Weights of a small GPT-style language model, trained from scratch on English Wikipedia: a variant of Muon for these matrices, 11382 steps.
Each number is 128 + 32 x the weight over its row's rms, rounded and kept within 0 to 255. Layers, rows and columns count from 0. The size above them is the row's rms in percent of the matrix's.

# layer 7 MLP down (transposed), 2048x512, rms 0.0791, rows 454-470, columns 192-255
size [111 105  99 105  94 109 106  96 102  92 119  98 109 111  98 107  96]
[[104  83 122 178 144 141 108 173 182 185 131 105 169 124  98  93 179 157 145 162 107 114 124  40 188 123 174  66 180 129 123 133 150 163 119 126 158 146 142  85 115 121  85  99  75 124 150 139 136 103 144 112 139 119 163 125  93 166  84  82 160  81 153 179]
 [105 143  32 121 172 221 141  85 169 139 155 117  91 159 114 116  99 151 151 102  73 145 157 156 129 135 176 146 121 127 139 136  85 105 189 157 169 166  96 140  69 159 145 129 159  72  96 172  81 165 147 133 213  99  96 119 100  53  93 123  97 137 155 124]
 [ 46 139 119 100 139 150 108  66  87 178  71 164 141 102 136 179 144 141 133  70 138 119 110 177 109 173  85 199 118 137 155 107 198  95 113 199 128 170 125  58 139 186 159 192 161 158 117 152 144 115 131  97 180  97 155 138  88 166 103 142 125 107 179 133]
 [155 121 132 133  81 112 155 146 155 152 103 139  78 147 101 128  75 165 128  97 134  98 102 123 145  96 100 142 158  97 123 163 113 127 165 135  86 128 130 145 179 129 117 120 126 136 108 138  69 104 145  68 113 141 131 133 173 168 128 162 146  74 138 133]
 [130  99 205 192 119 121 108  68 133 143  88 137 114 138 148  81 133 175 107 125 117 193 108 100 208  78 169 132 147  93  61 188  97 106 203  91 137 121 184 194  77 138  80 143 118 123 158 140 148 136 112  83  90 130 130 183 163  87 127 217 146  92 127 126]
 [167  82  93  78 178 152 127 135 103  44 137 149 149 115 138 122 108  98 159 101 108  96 158 111 124 150 117 129  72  86 112 132 128 109  64 106 173 116 159 122 119 162 154 135 129  94  91 174  75 113 150 152 159 142 152 110 127  97 116 154 169 102 143  88]
 [ 86 131 145 179 149  91 102 164 138 152 101 127 134  89 113 115 154  62 127 115 103 162 115  39  91 139 132 117  87 116 130 101  50 115 109 163  90 136  75 109 116 138 143 160 148 143 113 205 122 116 172 153  90 152 119 106 177 180 127 152 138 142 174 148]
 [163 116 110 163 144  91  95  67 133 103 210 148 101 187  85 174 157 102  93 123 156 118  79  89 154 116 101 135 148 145 102 137 144 204 118 122 102 117 214 146  98 111 125 159  96 190  96 129 123 171 165 124 144 157 165 158 162 136  74 111 129 107 189 143]
 [163 142 167 137 163 133  56 166 164  91 130 162 158 151 135 108 162 123 174 119 168 176 134 169 100 139  85 148 144 152 144 145 149 181  96 102 130 110 152 135 137 116 157 142  72 136 128 137  81 126 151 110 110 163 108 126 172  94  48 131 110 173 162 164]
 [ 43 173 140 144  88 154 132 152 104 109  91 155 137 132 143 130 121 181 130 147 156  95 202 113 130 116 133 128 125 153 163  87 130 120 132 133 173 122 111 186 158 136  85 112 154 155 153 164  77 121  75 160 134  96  97 129 176 178 160 132 133 173 154 117]
 [134 164 111  92 180 144 140 142 108  96 127  70 117 113  98 104 133 141 165 169 115 146 167 138 135 137  67 128 149  63 117 147 123 116 172 145 189 114 122 149 178 164 127 127  82 125 116 112 141 104 193 207 117 176 136 183 131 108  93  86  98 156  83  58]
 [162 144 152 135  85 117 136  80  85 141 139 101 106 106  72 133 111 154  83 166 127 174 182 189 130 130 106  97 112  90 124 100 134 128 135 174 113 103 141 126 143 108 100 170 202 137 127 173 114 138 111  89 109 166 128 127  94 113 155 113 122 188 127 112]
 [110 138 103 136 158 135 121 137 119 137 127 135 137 116 168 112 122 155  90  94 116 153 154 140 144  68 132 136 129 198 174 152 109 139 132 199 163 149 126 136  82 166 165 132 123 108  99 166 156 139 170 153 159 124 101 151 122 105 127 140 115  36 147 142]
 [126 126  71 110 127 109 102 142 132 102  92 137 143 122  94 164 116 165 145  99 141 104  94 127 128 115 128 137  95 169  49 169 124 107  94 132 121 124  84 158  94 160 140 142 120  97 120 166 141 134 148 124  91 120 194 121 124 138  76 213 111 117 172 106]
 [ 97 145 150 137 158 110 117 152 128  47 100 167 117 127 111 142  94 147 125 164 150 134  87  68 130 125 110 108 164 121  92 142 117 117 188 134 113 177 127 128  86 112 107 194 142 140  78 176 175 167 111 131 141 211  79 108  95 115  94 135 119 189 140 111]
 [122 113 112  66 163 125 166  86  39 148 102 144 119  90 115 146 123 112 145 124 123 166 141 129 136 113 128 151 182 131 135 115 166  83 129 168 112 153 152 110  93 106 118  77 154 126 144 115 117 129  88  76 139  71 155 183 107 148 149 172 125 140  83 111]
 [142 186 110  73 180  84 160  94 145  67  95  84 147 125 112 156 143 140 130 136 138 126 154 126 111 186 183 141 146 173 131 111 128 165 112 114 109 141 184 122  94  98 159 123 140 156 123 131 152  91 102  86  77 170 113 119  76 137 143 123  71  95 165 115]]
# layer 7 MLP gate, 2048x512, rms 0.156, rows 455-470, columns 192-255
size [107  99 106  94 105 104  89  96  86 121  97 110 112  96 113  94]
[[161 142 133 100 142 172 127 131 108 139 132 129 178 177 131 183 105 168 106 138 181 142 109 124 130 169 111  85  71 102 115 118 147  73 102  96 132 150 118 111 111 130 111 131 152  73 105 156 168 134 109 154  94 167 139 127 134 113 132 100 127 155 133 147]
 [141 184 141 148 112  99  87 120 125 146  89 147 103 146 184 120 113  91  94 156 154  75  92  80 112  78  97  99 148 122 169  31  81 163 201  95  73 152 148 171  92 148 141 132 179 103 105 170 167  73  74 145 166 107 136 163 146 116 148 136 145 135 147  69]
 [ 60 117 181 104  91 112 157 188  67 139 133 110 139 119 113 156 159  84 104 111 114 148 143 137 148 143 130 197 109 103 156 109 146 193  76 109 142 113 156 115 112 131  75 133 193 187  92 102 126 116 118  66 138  52 168  65 131  91 174  68 134 127 157 115]
 [131 122 108 117 114 101 129 151 104  98  98  86 116 170 122 144 168 112 161 172 133 100 138  79  93  60 122 134  97 153 203 130  85 153  80 142  71 108 106  90 115 171 138 101 134 102  80 149 132 132 109 186 151  78 103 128 114 187  74  94  89  74 131 125]
 [151 136 163 187 113 103 162 104 150 171 154  93 184 123 108 132 114 154 141 136 180 197 138 113 131 181  59 140 157 108  99 119 117 176 117 144 121  91 168 154 113 165 171 121 166 133  90 123  39 118 117  99 132 147 133 102 122 114 101 211  98 140 172 102]
 [157 131 133  78 117 193 131 128  68 182  88 118 182 166 166 140 126 190  90 113  71  85 152 140 161  92 135  89 130 114 180  93 140 138 103 139 110 176 121 182 120 145 106 109  77 116 157 156 115  82 169 151 142 124 204  80 106  89 141 149 146 118 127 107]
 [120 117  90 173 109 143 119 179 139 194 112 148 183 122 161  91  74 195 195 174 119 156 117  96 154 133 129 128 155  88 154 133 144 140  90 174 106 134 137 127 136 110 169 132 124 146 134 103 121 145 157  94 126 119 125  81 166 181 133 135 115 101 102 191]
 [ 73  89 113 119 144 174  77 123 121 143 140  92 138 136  98 158  75 165 129  78 127 116 109 114  64 165  45 187  95 147 119 153 124  96 135 115 141 132 122 103 144  94 176 110 113 108 138 113  80 109 136 114 117 164 154 116 101 149 139 116 158 126 106 163]
 [ 93 187 156 107 117 149  83 134 140 104  65 170 155 108 129 116 164 143 117  68 141  97 159 114 175 108 150 218 132 175 103  47 119 125 155 163 141 116 136 152 196 175 129 139 147 172 112 165 176 136  82  44 114 137  83 114 154 167 172 148 110 141 196 117]
 [139 135 146 167  95 166 122 104 100 149 168  87 193 139 174 126  68 188 133 115 136 127  68 190 112  82 149 165 120  92 111 166 179 105 124 123 138  99 198 124  76 150  73 168 140 119 125 121 146 120 110 129 110 138  96 121 165 134 129 159 159  82  70 162]
 [ 99 123 134 157 135 153  71 135  51 137 100  47 180  97 159  80 129  69 162 171  53 132 118  89 129 147 126 113 130 183 113 148 133 125 199 179 138 104 149 115 144 106  94 134 123 100 139 176 143 108 129 116 136 139 169 194 147 113 156 134 174  77  96 134]
 [137  99  78 186  93  87 101 124 194  90  64 129 108  88 112 117 117 153  62 110 125  74  96 105  72 131 123 133 145 110 161 121 137 115 186 128 138 120 170 132  96 190 168  82 135 151 179 102 145  81 100 145 105 125 185 112  97  82  98 115 151 108 104  82]
 [177 177 139 111 137 142 142 130 130 118  78  91 142 120 183 153 114 168  69 140  86 115 150 128 155 153 153 132  90 128  90 136 148 149  86  84 137 123 150 114 143 117 111 118 110 107 116  92 120  97 114 146 137 167 147 130 117 165 110 114  75 125 149 100]
 [121 138 123  98 130 126 128 184 135 113 126 117 150 130 112 127  80 185 109  80 133  96 127 128 132 134 127 105 100 111 154 156 143 127 131  68 151 114 119  82 206 107 214  97 188 108  91  69 165 132 112 172 123  93 136  64 126 120 150 102 150 105 107 169]
 [130 158 186  91  93 181 116 123 129  76 106 150 160  98 109 126 184 137 161 155 150 158  91 113 164 110  77  97 125 152 201 159 143 160 128 156 105 145 165 140 157 114 128 149 119 119 112 224  75 134 102 101 138 168 177 172 115 172 127  53 118 136 111 103]
 [110 115 130 105 134 181 103  91 142  91 119 164 179 112 144 175 188 157 105  60 110 143  54 137  54 103 105  98 105 143 146 150 120 154 168 146 146 141 157  84 113 113 178  96 134 184 157 128 216 136  97 105 157 146 120 134 128 182 137 152 169  99 191 122]]
# layer 7 MLP up, 2048x512, rms 0.164, rows 455-470, columns 192-255
size [106 109 103  91 108 109  86 105  89 125  99 105 110  95 107  96]
[[165 136 113 125 166 131 117 127 164 174  91  83 128 172 173 169 137 200 141 140 154  57 113  76 139 127  81 127 152 122 129 144 124 151 170 123 102 194 103 161  97 120 126  91 118 134 128 120 121 171 178 133 152  64 153 174 120 107  39 168 185  92 168 137]
 [ 79 156 184 130  98 112 185  79 104 111 147  78 136  87 117 125 120 175 136 119 143 172 103 172 160 137 104 126 119 102  92 161 165 110  87 113 159 216 164 148 171 135 111 105 129  77 105 103 122 112 108 157 144  99 126 124 182  89 102  86 120 152  84 154]
 [108  54  88 124 109 194 116 145 103 172 175  93 150 146  96 161  65 110 125  42 152  95 205 104 130 134 123 102 125 149 140 174 103 163 128 172 139 160 134 128 199  74 153  68 151 128 171 108 120 146 135 133 126 106 136 108 139  98 150 134 128 125 100 141]
 [157 107 182 159 120 189  90 117 156 153 116 141 115 154 141 154 121 127 128 139 174 149 164 132 162 168 132 128 127 140  80 124 163 101 154  74 158 142 139 106  84 108 113 138 143 183 138 121 103 118 117  71 126 176 145  93 163  35 160 129 113 123 106 141]
 [122 133 149 108  36  64 147 128 130 137 140 101 112  91  84 148 167 113 131 124 143  86 167  78  98 183 129 140  82 133 117  57  82 119  96 157  82  99 162 162  67 185 148 100 174 166 109 138 106 125  98 109 179 136 105 135 179 135  77 106 113 151 192 103]
 [119 117 125 119 119  95 120 158 125 107 164 175 152 153 116 163  81 124 135 134 163 107 139 178 140 165 121 131 187 148  93 216 109 152 122 114 109  84 169  68 154  85 207 108 157 178 159 161  76 144  70 123 124 139 163 100 100 151 114 149 101 159 153 126]
 [149 100 166 138 177 111 180  48 117 114 158 148  54 137 122  93  90  98 115 149 126 125 114 157 135  95  84 104 159 146  99 120  89 115 102 125 155 120 135 171 129 174  91 125 115 150 124 126 137  55 143 142 140 180 132 136 138 151 124 105  71 144 133  65]
 [138 156 122 100  85 105 194 172 143 140 217  93  74 117 110 136 137 112 108 124 131 208 159 132 173 120 130  93 129 132 127 113 128 118 150 138 104 179 143 173 101 179  94 145 125 126  98  97  90  82 109 149  82 106 178 138 122 171  88 119 135 176 146 109]
 [126 103 135  94  95 140 102 113 160  97  80 101 173 178 120 108 165  98 176 126 160  85  94 134  78 206 114 130 156  93  88 108  68  82 116 119 105 141 117 112 110 165 151 174  87 207 122 112 185 122 141 128 104  93 161 132 178 147  91 120  67 152 109  82]
 [118  81  90 186 151 131 170 165 169 133 117 124 143 111  52 130 168 115 106 140 105 128 105 104 144 137  87  84 144 137 141  80 128 188 108 112 148 170  83  93 134  93 133 156 139 184 144 143 161  80 145 105 104 151 128  77 152  84 101 163  91 134 224  66]
 [ 80 131 193 113  98 146 133  68 109  62 135 100 154 116 165  92 120 178 123  99 123 128 166 124 103 162 185 205  81 117  94 138 107 166 168 121  90 113 121 143  88 101  92 109 116  89 120 167  94 117 103  66 158 126 163 213 134 142 101  55 152 127 110 109]
 [100 131  91 104 120 165  63 180 141 109  76 158  98 161 202  99 174  78  79 129 155  93  82 131 119 100  74 122 122 142 141 162 160  57 144 137 152 169 174 138 101 154 115 122 146 158 219 122 133 101  89 140 112 132 152 113  68  87 124 123  99 122 129 138]
 [ 91 148 132 116 113 187 134 115 101 194  84  79 141  52 156 129 147 146 111 167 157 107  80 150  99 120 132 140 164 127 150 138 117 117  91 174 108 142 172 127  82 123 115 103 136  91 156 136 124 142  57 138  97 142 171 113 148 123 125 118 122 108 146 107]
 [154  86  73 114  72 189 194 106  88 127 122 150 122 195 119 122 121 122  87 135 103  88 114  67 123 129 137 116 149 136 107 144 121 113 117 182 132  93 100 141  86  78  91 150 119 126 169  81 107 127 137 107 133 151  54 175 142 187 115 140  98 109 123 150]
 [152 133 186 122 123 142  94 177 104  64 106 154 127  75 114 107 177 137 168 101 158 107 121 125 126  84  74  78  84 146 135 109 128  71 153 168 125 136 199 126  86 139 131 142 111  96 104 104 133 158 113 162 122  65 144 183 132 121 149 125 148 168  70  83]
 [ 98 109  65 154 112  98 143 123 105 164  98 121 134  85 113 163  97 156 106 159 138  89 133 138 160 162 131 156 145 120 129 105 108 115 103 114 122 168 145 184 122  97 105 129 122 129 143 153 115 112  94 116 139 100 150 148 144 157 168 133  63 112 143 104]]